config.yaml
decay_fraction: 0.579
batch_tokens: 131072
doc_mask: true
Each number is 128 + 32 x the weight over its row's rms, rounded and kept within 0 to 255. Layers, rows and columns count from 0. Numbers have three digits each. The size before them is the row's rms in percent of the matrix's.

# layer 2 MLP up, 1024x256, rms 0.12, rows 447-660, columns 128-191
099:103122160139095120169161069140091097117094174114151134155144097100190114126174107112208167130084113172148161085143151142101120112169141158035132175156112131091063111131170150133110153078121111
102:129104144125119109176104120128134107173102079099126120070134161106125114118136156097154116104131136156137157142164106157167127106118100136132153141078135138035133099138058150132150130128076149
094:067103194156072106168050122117155104075083061107084066142066120112124136135103149076162161141141177112130103141090101142165113124067076158174148138133121141108104161116140097157113123117147138
099:148091137121132093109144105152120120078126103120140146122149132111156187119179121131119118098113119176156100169167132127099093101150158170119095083132109110165153149088135147120156087052102093
097:119118175112144123170138147167133138129125115117130173114120180121127150070071130182254133165168046142121086131100086123104129159061156187125129088101105097135172172130125179094083149161169112
110:135154129167154081110096158137098128134115113138097173078114169128108186157140159169130110148131117077148112134068116136198133121153114097141154136119093153136151147120185140078164156092134158
101:089172110163138103145199134126109087155175157106137146074122106085095164096151170143139131135146128152146149107133094115198137136061148127133127163129075085116118092190145092148130083139139142
099:193052112073096116152135110159143105099161145113125087142116151102166169138098123180146109134147138074126112132162052171151145151110106132092162142121124154130120066135114143118145133076169115
100:176112113149150153099107101139121060079096112081166116097178080145099135118141119100133137123127144174133120119105115097128146125117122086118167112072124166085133101166154119135065150147091128
096:054107096118127140142107193107207171170120109178107109159153096115125104131106153123173120115135157113198144095164115183115160141168136165112147151159108120115109158162139147111192115198113143
098:133136134113214135149143082095150147080162122158123125132146095195115084187059105138144093126081178159128114156106131106122172061135121047166173107166091119160121175146103111137126167164057161
097:125102186119121186075142124094083180084111096151130094199170076106090146091122075106044112170105128115138143171079177096138060139127110118180140158139157159102171123126180168118180139092106121
104:116126171164152136142090117127189158198159104125117117102162136130156128140128115107222107142083147113132144139116055174079080129141147116147151194090113107115097159135089130126103172154123077
095:115142098143121085087127118099122174122166176121170132151165147114140142083128138136097114124092099138109123161099158102127201083135129172105094096113128130156150181081154080123152099139171117
097:127108174125078198099114135158116133119140117099171148141095135124197096124116147083158172124091142106124141136133096113146116150093067155110147124133136095184089111120112102056112142120072145
092:121123080166089146150063097122138110134045140211070073081092158139126146134127139126154029105126151140165098137190134161144123141115111079097103112091141132133104155115178141119137175147130127
101:179104125074162148142156073122135119057138152136135099102121104139143139152137148133134092093104129166161187103178134098102125116114151133131154114144097129117117115128138158124179126164186176
098:103116146131103097113186111148159095114117143071152078122077106105154165146038090078124109119108172144146114140111165153074184137109139189173160152085149094132132110096157135172118133130086102
099:111115141145110118130091096131174078134079129131087105122124160189142098077080091107161128119086122109106062102109107156166112155080105108123124049133114126152043108084162150107110117180119142
096:166101197127155194131171112072120151125096146122106146131128147152138127121152118130145139099105139031150121155068040143170121101119118144094127117103106116103099101083123075139112091124099190
105:147161145138128087133132083094187104179098189137175113180135119143147166178163126184098110097174123147135101097149143217118073102122092169152132123057160193112070119147158156133095178114144151
098:144141104124161161086052132116144073085107169129117131157112081105140118115175143101115126048135097108136132110110112121066175121096103102150139142109193148120134069127086094118102123144104120
101:078122150111082133115114105156093140144108101096080176189136100123146146123125140151137089112119117057149137112115174128143207132100166155161129137172099024083115079130117107059101171158095114
101:145107122056125128144113151184126131134121112151153193090156146117172164101109106133115159155150126086136117140093131125125050162123136133123155083163145097146109123113146190153098122145123101
099:081095137122127142113133127150158135133129103148149076176113165163175131169156112111171155071129135133097120095119149100148120083091117127119161079087112156133129144135121099110165125136193075
102:108161076145123164077175112149108117127118091100144092141052053103135099125084108103129148147142072164163166172136143132110183132140090135125135177110157112141163171101128137152097079228140138
098:103160181120112113123123094183159132149090158083125040157144117099127111128026164108140117046128141183159101144156085047102168140187102123097156083138146158154100100118096102140099129162092130
104:144099115120128204114102134109110098141112111095133117102097147147110114141177147066122041153151071126151105147129112122114057076162101156144144140140098115137125104074148192143146101157165169
089:107111145131181107166163068111142141146149088058115113158132150169205109162112119109118103122169114105155114155067147152176137169055069085155084139148075151111087133134192158171136049125094131
112:141099113144086167143164095123072162065131115101142170098176091109088087168154127104130121153140116159080153191038091126089139134105139143101048161155132108106123128113074120061151101128091132
105:185177112127094133112150114143134104135157100139164151181170138162120115106132059133122138157152115114130178187107136114122103175089104192077131131150134166109141088133201134189153134186153116
097:137173140178049150146151098194086110187120143161113145129129160086154123109131137189124151148101083104147095102100123132115150134118158131150113098099056143080061112057194148169166122164080102
105:129144148110123122054166102119114154135113106102173124157116126171170087150131120149117119151147135159162155202151114129037195067155109176088113126154186120144122114215169105110089132196131087
096:167097131154144105132133096151080126119121100140150137047174132145136130106078059159102148166130123090195166088101169140104160131168084093150097103110079104124154107142116082112114097118121126
100:133106176132123136122105078137159141158123095099110067051112134159081128101141146093133086129112100120127156159072181146135107169213143115161085039139158145120170153127119091083146137130089138
097:169103158080150071173148086114165117142142179143115111171128140163154124115180186157121176067128112102136095099098186112063166121121117134114130117163058175125140117122118149159115155044102165
097:173109168167103171140101124142108099148148105132161167154135127203171148164103127118125143096165088131163114156049096149146191220147085095112107115122126128143144126078193114170097119151137115
100:062109088059114114165091113106129098140109163108072079179146130094146092156117132132115103081169122126097172086208124144130193183119099113206178134187111105098100144142125172109128112140138109
094:113119214104189110102155076153134124094143139143136166160141153204126154114149088122138111123102115076148132119042118138138143161123128106163119081163109081138122105187102080159183117080130179
096:091144092127106156176092209149060147065151096138130113126086087133134125134053123181199165160155101106126143088133140107047129119149169057106106149125125108095131157100106117133112101153146132
099:112086119123169122162177133181155076176178118091130105170126125091089127147181092126134051115158046144146110157071134148118131154114091188156151158134166140109133181081126194158122132148180072
103:179116083111196117156109162134137146153097172088155188106071148179130132126120149092113138101121122162159157148132083107114155160107152120088133069125077153105134137098155145076109105125095157
102:076170112112127203122054064111214104108096168105182132151112124159119128162104085102151096160159093142104112110048154176129125120111145129124132111144138133143181081060068166134172137172116161
099:141144138127167130136081104163132102105110112134113146073101129163103140066095126167124190101178129148142190145164178142132164083189120170165144085167153105154170090102150190105119128147079137
092:104096120095172105167123128222110147142163114158124163141130119052097132141121173113149101073108128146173136100073108077076118184166156132150161205047118104108126119122156153193241157146135117
103:110101084098110116096136159075094133102148128099116147147110080119138193121172135154172187122091166118131204086086115172101074133105133137133187118161104170151187132146162090085145125083125164
103:088105110133114172089060177081119049081066130118095124135119062177155133096134127165117156173104121112126133116142184114143133170177094132145096129123156118125104090056101036148073104112162135
099:147153140097178092109114153156137100114111142075113127086160127082160090146125081111112147096170140147072158165091190154128145168120138119121180110086150145176131120145127097086105145171129128
100:139174100150116109144073154071096163130126122124110166154155099190134150091105118094044146071139157166157159163157091100122116164133186128100116103084077173114167129110104103144202098139141087
093:104152047039092137105108128194129199134164206111148126152131143117154068114144152111170161160123126139170125128148166141165147086132191134156132179091153080094148104128104118132125124186109081
097:101131151140118114088144123112121078109076067092157125157066100139160118124094162083194059110155090123130088148103095104143102136114145192120127143112112100123115113145113143136092141076125111
099:143136165123080173116158101093107101139130122143170123156107091125128169153095159119142110080135144138121099101176121176202111179144076147115153149108053147150195137188092132111071146108114128
097:114173139147094095117155161096120125117117128079105149177113037142135118150127106125095124144149048179160092100193113095067098103121105121105095123069134139166181116037107096212145149207123115
096:145185149167121155136155082135073081121108107109106118140124151162180128135171122164160123120127092135152102131167134112157130149143145165116077164094171171149136154107131143110109194129078123
091:132148090154075078158103152141115108228083162130123120093150103119158084155100108129080104157142092138141105111098120164120166161181032143118099131085138155129132130127128118138126104110147135
102:142111127121166113060156161101219112091096188144116138115112131143119110184099148061134142151166128149224159149115131114129087156158120149092075119187101125112244103145132089103130155083158106
107:114086173096141164174138100091177148171136081164142029118119111132137166100125081101143177140132142115142145133146151119131106114128092167093078110081117192086113155111131143096127132186156079
101:106087171121150178142123119124140122124152173135099137130145168113139116137129172207120096130095105133118138080178073126159097106134164111141170148113153156109123139112190079167144154087069147
099:143137183138136160116137173143155161127059156142090098176124102160152053212144127124154159137084087183127124114183121134102121103144138176140161134110116096126127158095095164138154116095110127
098:156048119135114102026152152150164138130129192078168141149129165105174087193153105138161078091102116141111201190123095135077084112163160132105077109119161143122131122098128170173127116096120172
103:137129104147112000123118180120176127111123155200098082216105135126134108109123191180185117127125144113099091139211132148144189118092195187117121123151119162176118142154121111120163127115125100
099:177125118173165127106086070180174123138127127129127140099142116176144120150146140183144113101111158104129093169130140127166179192144109136132112143084046163146154152155187182113110124172144167
094:097127140145131134125093137125144108147121178128088098129125094133186155111182187079169133192159157188139118136125140154132108162107110095139094123116095162068140138096078148216118129127149108
094:104147109123124108085131133119157168150110153137181131152103127106143180166135121159161136108107096107149177132230129131128119106114093191120152151162116154119089151140136076131104155130023178
104:164091144108170133147122083121123097104110192110074105139156109084173120130066126121165128150124121152116126070095097162104163134187095087146096161107101181117139127152074104132061122111147138
102:146125040170118145104115077142105121195169179080179120094164171095129078162108146133145141087091073168151161122110146090138110085104164164071125117132176115095097133113069139073103189128063142
101:118124045163167101125173108174078110155129118107149179127109165153085125131095109150119091176159132142084115134139123083176171143149113131150180123084127196144160164135137135130104101104096100
105:178076132084182111196111158097113125101061070151104125150123136150116131099090126087139151158120111098134056165147143124130128106149093109150125140142128123066096180127142133122126151097083162
096:114147159144177123156147147139110140079128156142113124123156102053099123081141150154165138077148138097088123109104111175146092120096163141143106110070124137138070176091155127088101146126081127
095:141108119134134139083147097029097143092150098118176172157165099082139109189133145117102144079088105118133122120146089100151143133053182164055058115095157113139101136054133131123088144186093149
097:106092124090157189129058098189109139101082172169156098203134086110190095150146134123114197116155102122134136140075147155125122131094116129105125125196156094176136161208136075124083196111149097
100:099156129126168078155099085110076109087130194115097108103103075144130139166107105048105177090156109098103089117164145153113141127117054117166125128145092142142078151157069140180116140178092114
104:106134188131137098131105088112059147108121151115108114116096114159168137073111154087108130142124161147151154130102119145188145135101166170107101130108095116132126088120140128111139143134121067
096:128142117070097113101219082159189104054187096080141142147162150162096071154138126078127175137193087134079101218110110109215158141152122132134085101117096096094079129125121134125103162180184118
100:117140101128151075101122109134141111151155145158169120152162160137151163173115135118183060101107149090158094112096133188128135142141148098096080081164134158141083125116144126037177122179113126
098:149070179111121124188035174066134109119068161205122110169073153135167138081100136117086121105129093140109105124077072134095119162065088128086151137150111139110101098086086087113133122180129140
094:093107172087067184104124139136083124116165184127117088090149144070178176161109108103143192163126090142169104153165169111099139124149107089123170147100064132125113079123118149166131179184152087
096:128110116086150137086143098124151112133108169127138137132091181090143079074134061143151113101112201177120116160168170156142138088076147116082122082175097119117149163163090147134106116160087062
098:134109136080196182176111112078069124067147193113130106121079104143129113087135135142135108126164126162137161156160148086106128061147121160123134077155126074166153176124118099049165131155107190
104:070139114145097089099120045151162080139169162062145129128093084145126138123096134149166083090163182157146156092120136156103101138132112102155144137139115108164168125180127153174085181142110128
107:131187050106105183064180162089126138118079150109089139180080157168165144100149126083134136077163152136093136190107111128137136125078104157101134144127170148108061159141175129110124171107086104
098:137114136154160174045152051145126136113165137121164180094146123170083121116124069143162133090161126114165105206128095116114133131175139123052139107129139115089123141139143156085132181132079125
097:113099175109135100106133123132149100162177084145192153176128128119057151102178147182147103120112114114126136158186103165116116132126112165091129095117122094120051139120119124064086148124120131
099:081101099129132112106162221152166107130049119089111127153145148140128137135127167174079089105117142119111161127112117128150099150160132172086157100115148117121096080142118145185186147059164168
104:105169113159155124128130134083116146080124156074136132072168135112183080123170105149113113130111116070160091170192132134105145179213143147187108137112106162105080201087148185122191113094104098
095:107141107139082133132128152138197133130112057109162093090134134128115155114105180189134127122120154138129158105166119142119125157116141102086081085203121137120146133150117146152117078167141151
097:122130108082109119225099164110127154095104159143130136169178119123194158124147123099123081109111110112107145140110156166127145066129181140100088112152108143130086105071134152167186182133148143
094:141096144091101129144160060139173100159147143107106138149098150119154110135117136131134152113096098137141088165120172128117087151089062114192139161103081117045168141096146114246167191131105108
100:091162145162054070145034141115099131183155071192108141139136102085115133134151183136139052121126158152101105092156108130119142098117093155129164142081086180143045100133175125070081127083132146
112:114131128130118127132119137159155160124165101182128113114106151090165144160155032093116115125103098126093143168152187128102115141133142125107124135094168109132086077131082115123140157107146088
101:124123172098153152085100085144173110113130053112113117104059119143123107130130128132183111126111050161050084132136113113140225098139134138135109138129123107116206048093124097142099107101124155
099:104111132116192162117124155112089154155182192128133124114131077126152127140142169109155147069106156113112082116085134156103158184077111171172116153113096164176154118189064136124165186126101131
097:065103140158158044125072109127148119090097094071136114116172113105173098120135144152144147113141118104116119124172145128153125133074183176119114067096146137126077123122162107145029163160164160
101:131079091112138079106109135097074175130142125128068104146082089083104134096158149126168117164132186053105119164107161153130157146187176144128086167155106119124152121151148152175166163160100119
107:124142114086138140154145118114125130133116082121170111111084124104124087141067132152117116185166144124114136112121162133136196117074111138144090174188093067123147173125105122156127132128142174
115:104114163164080098127128064083139111101187108120142126166082164094116178141154163111127146108174045149145112177115072132121126130084085107118096134155077127149151154113126112103079161159070149
104:130131106154117129129199127115126139140161110160141116154133174086125146127134137075162162132143109188147104147170133144127109176119102132126145095156127064132089137128168172124109159098120109
095:115125094139148142120118140113117139173071110108117040111099111087085135167149149126141140167139108080167176157178127142131124075149143143122133191162135171127094181160180115030084146129073153
098:162125167104147137144099062115146114103123127164144198117180122136139108106155057148194152093160101152089098128146127166108108142112131070117128137105148132090112098164098139145070164137087188
104:153149095151178066153094098201140095130160121148174210137106074149123097128044058152156153101122105115103085110130159123188127182156178155106192139128181105109081139130116166154156157168084110
096:204128113145131165154183110134168131081110198120117098110123137133155103111177142190171088128142100160134130134186110124146114177164181136155084088136104150096147117144083140156069151097147139
099:129132151163085075084096111142198132159174108103127103106148148129142112156110127135140135072075125129165161122107094149155139118025115103117149150112149120123132160131177129148123102127167126
093:109154188103163114124125194106119138148102070059185138104165148123129152157117192067092149142079176169114156182153190156153103161115104129178165092128093126124141079095136148128132072147095031
103:189171136187138137104107151140104117151110127087143132080162143151115096160154127091155064153091125185092093158113149166159144147159092129134105161112150134081116167172193131152138158142125151
097:154108106204140155148122128122106103145098166103095173202139130101135116126079121115129135129115134124073157144096122112191101115083123072130130168104082108137096155120203174127148087088081125
100:159102192094163134066155121119143126133125110065154144152127135085148088100200137128152157181102183144192096162101143150141118151200121150138163181106126169138145185096186066064164172110085123
094:175126110171064131093107135105127097127112151126074145131117095185103159145096119122156112160166149145116105140100178112136111131134185110091148155097111171159183126114090139111142115130081129
109:096160091078191132182046111100133105159151121129111162169101105108141110141119091150187125149145117095049135073127152161133142152138182091103098125164140155135137111156152073115128128255165159
098:158142127093155185120140129098137166120133176116146107176124145120121107083084120117164137156091093217109084170157096094109129132095150097066118089170090194109161106118079064146150093167108137
099:134140126094103123137197149123128107118144097135187169104137200152108081102146144070130063132123102109124155132106160184111154120072159096092094110111088110127093210150150203081176110131129099
099:146148112147200035135060102077095053157135159110125136130152087173130115129167134121133137103149125112108113171170119127104065140166108095107175131048124111175130141087132115156112112155131070
094:128074147079131097090113133165168128169085134095098082159100103134143116133182163163128148102149121165126113092120130132159122156150053172143152078096149128101115160105088098089171207176111061
101:145161085054105176074154079179178081168124100145096104115089070095078092080151145118128105158116130138143123142129127149147132156087123191116091185145099161172088162109114137133178140182102185
103:135122155171160116158141084186080095069074173107174084145140131080128169157119112166155068147121081189108065143146106164125131122107139170091161195091119197110062106151122105143166122085148157
105:123114096102138170126153134139153141151125160059113105095124101144144099088095094143147141092121115106150160057149132073088167134133103130111154123101107125117146160099096121096106131110149155
103:084116107081132155147094085150182164142152129183092152093128073099109109112163139065141138091116127154046133112090106116128122125127070192091106148122167071169092158109145199192118123138070158
092:135104150168114104112152107139059089102144108103117204111120145133085133112114157107165145108165157101104111109164098185090092167148181163091130134148137164130074102093095128088109103083109140
097:160094146085115139081172100145183091149090183143132085092125101093157150174119060115089136124165130070135126125160216140109129138107186098146148145118115105127167120094110156159117142118104158
100:044104090185114152097116077168086114143131080149115114126081140118163107094108161115134129159149114106146134095138126158116106164103142121132124116096115207169127173077135031148203123121191099
095:081121095159140097134123129152138120131196180143094136159096137125113175129148150102153113089097064129232102165137103160109189147088110157160184116101129118125116099171130066107149186128152121
101:232164148160154132094142172160093104131149105098140159081116150135167137235088168122136148164077195151171148120118108064168069067112139092096040112161131100119070172157103117109144124133152098
100:170172116127082141109115105107107162203148111097094093162069090219109135128176136105126143158081117077108106114145082092190107139099158107143205157127064120106076153073126083149122097144100123
115:227130166119115133086163123145158128148147096115204125148158155123127126127110165117222135172136148155196126119068158139133207139092165124072144152163120127109084137146151107104144141210089086
095:135118116109087167186166149125128166157129146122162167180159140139137075094044112099139128122085128129187095188124069055100123113122082112100144143112116098145094103081139083037141101076094149
102:101110161125122173151112102121133140176198097136096185170118105107150101150129077109124094080143183146135105103082108143180177105091070153187081064101198104186071137129121156085131158097067159
101:072119138117123101101140093108119124164125108133088108133081106127094169107143153151120132147161089115188115119128087113184156108104060152118116134080101170131108180139141135148149222137147176
102:121106113163153154122146128154119183107058107126163118071079098145135121052093129061166103116090156130115174036090156141142126160079128129116113102104129132123142118159118149116141145075091110
092:133138102121176094151132086105126147170172129102154097204184138117114153141103150088142117117154179146163108159165095103172093110138153167120106089189126127111092188131130097214138120169120136
098:186175160081092192088090134180164127150152135107161176122104091096078194066110147075151145166129119147117187116207163128174141098144091108108119175108156154091122154104166092138137136198144107
102:104087152167115126175079227084117120146127147136128157148147135096100152153148120047149151092114148184102126226031188098108124129140156118128123111123057170125148157137077118130045080093122157
103:122130087164133080165104094113129153124115168164125147116140110127126161118125183143152114126122229181142114126096150147107148132105179137167116132133157209158098188185192128091084114119102139
112:134062147174138100111134146123052160180132129103156128138156115083058147109177176173139133117141125131107139054159176137118116130158127095176095174120113118154124097123138108131186202138110141
101:165122156079165116145136083156119110127123146164166153159083142166076115139132068185162062127157100143075165139132160142180144150144185164114208138102153092102085183174089169101154200107121136
091:105132157094112124114116091140095091096184204107125147148115067124082106098141141132158107123087099136093102076130171125148126082123134093109151160116144167121149109171173062067130124199108115
098:155097106221116133164067143086122180150125121199098153171088152175121164143142151126136169183124099131113087200110100125155111192141098133152195122073123167107102196136113146089142112114133116
104:101067139110171125073115117129159135153139089117142177133159134139103120130171144132100092152103019170179113127113210152138067159151102162121122153117076155128112127116113126123158109138135142
099:128130133143122146155100182096126141120114116115179150105148123086105107111124169089139145137102155175141141119080135098123133139114113142158088219100197114107078129165128109131146131117118149
103:109084168135139162098123113113096117088135119050131174149100109152108179120138119136150077144134154130149079153117128130104144151146155164142148122099088159168062167076098155119118130074134142
096:140154124106130075092123143110141181093125083085136160062141169116143062129086153160150097093171123150114117110070123156133154135101144154076133081127149075184131085180118189096187099095170088
098:136137154154212108095087136137087137112111134120085123135179111114151051149128157174151187105136153067140135114126134142082170126097077168157135152103132089114096138167145147109149096121065107
100:213188101130050112131120145116152179102154126096134159109161109155146140141080107151182111166112162104164146118081097138130067127082080124185142201148144114153121142144099156107109178140085125
099:138087142114124125112098123174125095038131094103128082169110105137115097189103192140101065120114118116160141100111121142091178123161093115181168127105163106142113141157094111113092136164149120
098:085148090114127135128175131123124106129084122149171104123075111105098095059133136107149131118150131128170137171132092172105133129117130108087142200092130112103131148139111109130093118134156096
095:064126089104155111136108167121099082077117137162123105128185147095190086108137169096093106158173165127155133083134139155108067103143148158120152137152188162126117106136078117144108142134093090
093:115148175165139090120115147132154128117124205130174113138151107107209098188195120093151179160133125144134175066117123078111123099205092123121160128102131213133160062056167155162135201095114152
089:178082111135117126208197136112082228127097184130113159119109077158108155100112128160072161119138167119163144140159154111141128068089126186143152111140167093106142155102054070167057166119131061
098:149147087129103084054142087117097198118173112096096142079135090104073102122068135169166149090129186136130139128158123124175154105137119168140141101081137155119119085116120118136185062158142144
095:120121126159120134131120158087200113130169122165127143094094114125128137148140113094147164152158089168123152058170165169116152131150187131120163085156149124137104109164177119133150099189102073
106:126120108167168133102106193128159153140085115112124088152107182153158143119104103170088115114093066107194113127106123076131146153173127208085061116089183139105104050149133167149106144126147147
092:202126142153118111146127105142080166169108120153138159111160109122136067183090120143099121132130185127137140120087151171108076128155118114136170089101131106111146065171117151126183124114091140
097:091072139201167203043110140047093096150123096175126086134161203134083135105145075189088112134098053159111141053145139121111131166159103162169125137098113171125186088177118137122127135132124101
098:158124194154096154078055117161142161087121139108156115134085089086095124116096100112111158123113124180103144066082108130076080161087154078090187163143119136180097157132147116123106128117116178
109:081128131103125120095119085082209121141149062172160130089161138079117122087189152128177075075141124191079155160145094139181092107111139130158148145114089126127075152170123125123133146149132114
098:048089153126121173109164045131152118128110118138072118093106185147157214162122097115104087162110088105212111083187190161125090092159083144196145154148118126079146128156116146143111115133146134
092:140131131152100163077147127137123150132101106142143180122167093096158141037092125147050165147206155144182160103172114124111174087111114129163165070139129141126140180149180102086214126128123158
097:146160098188152121124166176098131120149226113142115132132033116078135057093073110046110109119111102085143132150092122125130156136067132152157157115089151115144104127145093098154164120090131068
102:129153150179070135131181139145130079125161179149094133144108176092142146161154113103149131081102149145153121126134116081102161173104171122076116157098122154112133156129098129141132083207094115
110:142183107125192082108131082084175126136099126108129095162140140062169141151129097123125064169102138142158138135118181092077112110141107142128144160088129173167111153147111078147177083203124152
099:167163128079152079126127118093135115058143143125105163195123100116153089150142113120170160144161198087097111099150137166160116139126119128117160114110131071080091143036141161124135162121080172
098:109092083104114152158098112187109054129133162154110133168082122142170112117113138096121137137104091097223058091102146120142144141133112141090144138129105144126144130134158125155076127099142146
099:120126086132147088198095162122152162115113173119075178128100052108174096123171156143134122086145074164100074137075077089092130121157050146192138131078157201146167067162183117091092110145113114
094:093106151120071152115093147148123174115112136153149092158124104103143170153143110099132106091088088115177157118100123107083090198127140112152136125126088144151127134149091145132134108106077160
095:092111177170087111111132157085150087121102017119159146114144116120098145135167147144066106163136096172109154070141113084175205151115155131178153130119153158138122161102090116125144161144122066
096:115097092069185144074104153152085102092115098112139142123097052068145138178119146137136122069118137101125124121124085179163118176138125048073085098044109132109096062124133127124128078148046091
088:123140138089099112122049152162107146077115090143133160108097079136145127164045183128135131114177138138117166122155122159167097200159205127127170125061130067133112146122135163118137139092063153
096:114101143135151125093052107045123136134128173153051125137094193123130172075136082127178136164151094146117136118165115165156171158143149142106105084139167104105098138132098129168196122144131143
099:131126130120138102122114131143167148100142036144104085087138122138133082100151125081121155163106140141118090118103089173120138182123097119165155068104151114107101073087095113128166174162159125
098:079082070141176159075068109166123092086094112116155095150089158140121086093152164152151120131120127136173136090083213130090121124156091173161135134095125126134106080121186134159066103127108170
102:081182077104152140174138113174074121154141143139053117186110119068109157136148113100199118149137100148118167195102112167139117100130071152139143151118148142112168137125104108120144130137134204
097:165074119117095123124076108110182099110115101117105155122116104106078133176164102157128145124090142088156136119046099152178132150130077124153096116055115098119210143142150084179106180153155028
096:149148127139134182142058090121164133127128095094147143163117119098068096095188104123112112155143132105159170110127072149110105118147180099100146160083161162159107145172129149128145195075118161
095:081139129170150145141124165152166117106135142140111130152099119112143150133129180091086034129083088097152104163085107129141048086144136114123086161090146097112084133129096131115153122177122133
104:016112166164108138131209099069086124136072104184126083067149106124146144123144155138135063141118112099144078133083076114070146112204091111122145108148158128141112142161045084082111177141104142
097:085144104188095120119162160155150161113130119114132103068138157063096149075178150088147070132172152149196074149124173174115159116148120137137135074073172114043149148082162077152125154105028129
103:089142102140133174142111162183121099156143134154154130188092157129136120098120184107114129157109099112137127123134085124122169214160162169099083136089122197124159116162099107094117111046113102
101:134146127160102080084162096098172097166108124112144134175144143118172121138094146060130117114117162135091114105080135055138094154058178131145121168123167164190147077082109106113156140124107151
103:121142115087099103164141157090085104173109189089102118122153138189131079098106141147100104190119141083180138133099136029169130146163152139123177128141187154167110127107151172138081155184132149
100:081094115112110123106114127151150110139150114110144171157102095152119143096129112141109126119110135164197071128129086176121134128110142131066116114111079138070142115066144108123156104146182114
093:153065144164125149136184075162105116078132142180114104110102159088159108119083141096162143147139147102166091063142069142080133162082156125118146156107104080125077156166110113090106098126083143
107:117146169110156153070097145130102137118115107059164065162133119115162086081127148066150118121170120077158146180163130145100098121142160123071131134138126135174119108143132104187152108072076126
105:161116156132124097100111139098125103047170145157104191086106163165112118126091103085115163110120112106095149161036148133151172123165110109139191024155107133139116081122065088099153112142130163
099:114109150119092123141091145137093154092131157112100031163158105094113166121180128089145130106114168141147150084161133041121109166102075154130087103117110133092125182117169115083143175080107174
100:159102150094139149163083084129143085070148056098134110153107110156166151065119100105119113110065136095123053144090110150129137179109109153132106154124122067155111132167163160150135131129112112
102:123140167110165125069078091104101098146099132132106112165124155175140156158115083133140149143094071118095120122108144146107111136126173144153113080149017115132146135162116132110134115142135118
105:153065171136157106076114072133103153156134123134098206162152128138141136165127051119103097129128154130142040149066127108172113155126144142104035114146165135127133123128151136158118130100110142
105:141118143171169131095075120143129130166114121110149139076172129165106080121160186132119131104166160155218205138072115114165116125152174171047123113124114083114143142091150141162089128210137081
096:117126091152134058117112099146166138151171122139171101050148129129119116199144152132135115117159131130163145111138109137123117114155193104112053147161121179128148094133122162140152150151185171
099:103147100121106117132095143132122155186156182167134118118117137140090141109100130100128134134113100105184123105214127196119101145118065133082148106150127189079099127183108113133143187111033148
092:106150102179098138159081138096162137086141143194111150146136118129116138109129156016161134105163115131118136092110098131133175134072156138114086115126133089114119130151098186087128123164172112
101:159084156066143096134085119111097067102141169140114147098156154165081088160156093137154134131109114088114165115130117132147106138188118136119125139078159134117079059060107134086161118084108136
103:096172112175123168184139074168101128114083127148061173162087093133152111129152097131139118102069192117099116115123106144159168151090144120145109161065099141140099131139119158192151158075162114
103:150009099164137129155125173129157217125100126141118129136104172140144136141160158100139128122126064105154160132155078154174131144125107091100181106103127143135146117155152100136165210133137142
101:098105164153104160182113133182139128052173105142142111122128217108145117165172098120152084109126211147158088130122135178116138146091199126090154118110124152105131141169155071151144127123093125
099:133185097142095121067148114137062057135049172123150153120116121101210098093194199091153121108122117129084162130099121129132131110157136133128055167090064184114101188117090153140118149185125126
104:131129037123119143082100096204043068103102116060132130065203159133137143101093139151147122127111200132158115163124172072183114107090119176088134143100215126068086119156167088180105119157142131
100:060119183170110117089113060131103100112135155126141126120147151110160105144182188120187118109108093141135128132138185155119141108150117150171117109111119182103141130109123102102108089112146133
097:098108119156151128094126138157115165121114113145127158148078100132163110121169140117215153118103063067067188189128140190151129254093182102141144138104136115102115127119139171177146180146098172
094:094118190172177125146092165133107134105116117121158109142152104097089096134136201093091153082160115162111119104151079125176134202176123150076119070142149074124167123124118089084174159157096121
101:133132175136163122121128158136123090162110140165158074172132160115143138120121156138149153128159087104161144149142084187114157138133148156160099131127116078138157105165113153146116171131085160
108:179138164092147137141131161123164130152067170088080135092092112116154149137124153158128128110097105129166157115111122108162166099177133125048172129077184152086134119186113130098127100184097110
103:100132115166062150124151147091137166120139153158136082166117163095139229090102117160136117153199164083174130090127111111088097120108181098158103130175146113150180134096096149102159156093098122
100:110149123160111085129173082110138110135097161089153088108115141124157152076158151159147149152105113059109173152140194179111118081177147149128139068148178128133091142142070179093174148102096182
100:132116080094105069171147129150115140092099101157157074129079145131107125161109141157148109093113167153214157164146071136137119153099147188089169164100073125097158197115129157103153082070160119
100:143114101119088149103080107094153217159087134138104172131130112173106153181170112065185143131158098103098130152107184112081170077166140079132148133106147134087197150157108097160124088193111066
097:134164075120062074121193123102104137144089128106144136193207123220180135079093129069152185123138134060121102140145166125134114177163128138092143139110066136136142085129120175088089134146136148
099:080098096177141090188078140127052149085121180170161216116125115135144110114122130123123144111132095133144153188139051165103101089144112142180121138170185164105135147162138119068118181063083107
104:085128116126137167104182135117156108161156138153118150163177085166119176044107130073156103121131010142155134075123137137136112138133137138133094061143122121104140122135181095101144108114094125
101:142082148158115136149120117152216121128142138090138199109134141138134121129128174134141133121085100097109143105130085098100102077115101128102083048147146134141109165112182110156121097045114140
095:092113105118114162147155108096103149059097205153134138137042167117147212118134117148141112137166117122114137149133074134150130094124157101130150163151110185131120105092105126120171154082105107
091:182127061128129141151097158132130152128109131116142090153103144170073145173058153121114120117166111106132175101088128127095142119130124096081134144189149091141110149193153148109141161151105094
106:188083076095162108116168113143180123135073212138153140116073095165153141128183114065132101197151117123175079104131098153132091161161167140115128175114138078124162143098143147152119089126144111
101:137097127113147136201123107161104123081132224064097104156081088203137153128104156148120165172181096164125091090053130143044088139157123157135154151126127137085135167122102096185166120089135192
099:151162136084129177142132082099153175118103074160186123145134137131131213146113076143133068136116124215049132127156179096171161156140136109158115135062135166155122172125152137119108085202094126
098:171102159126186119204152143097183138110161103146159151162087166120147162143114122176169070090155066073159123119144090092108109193157108179119124135092146103130143192131135189177145077073116099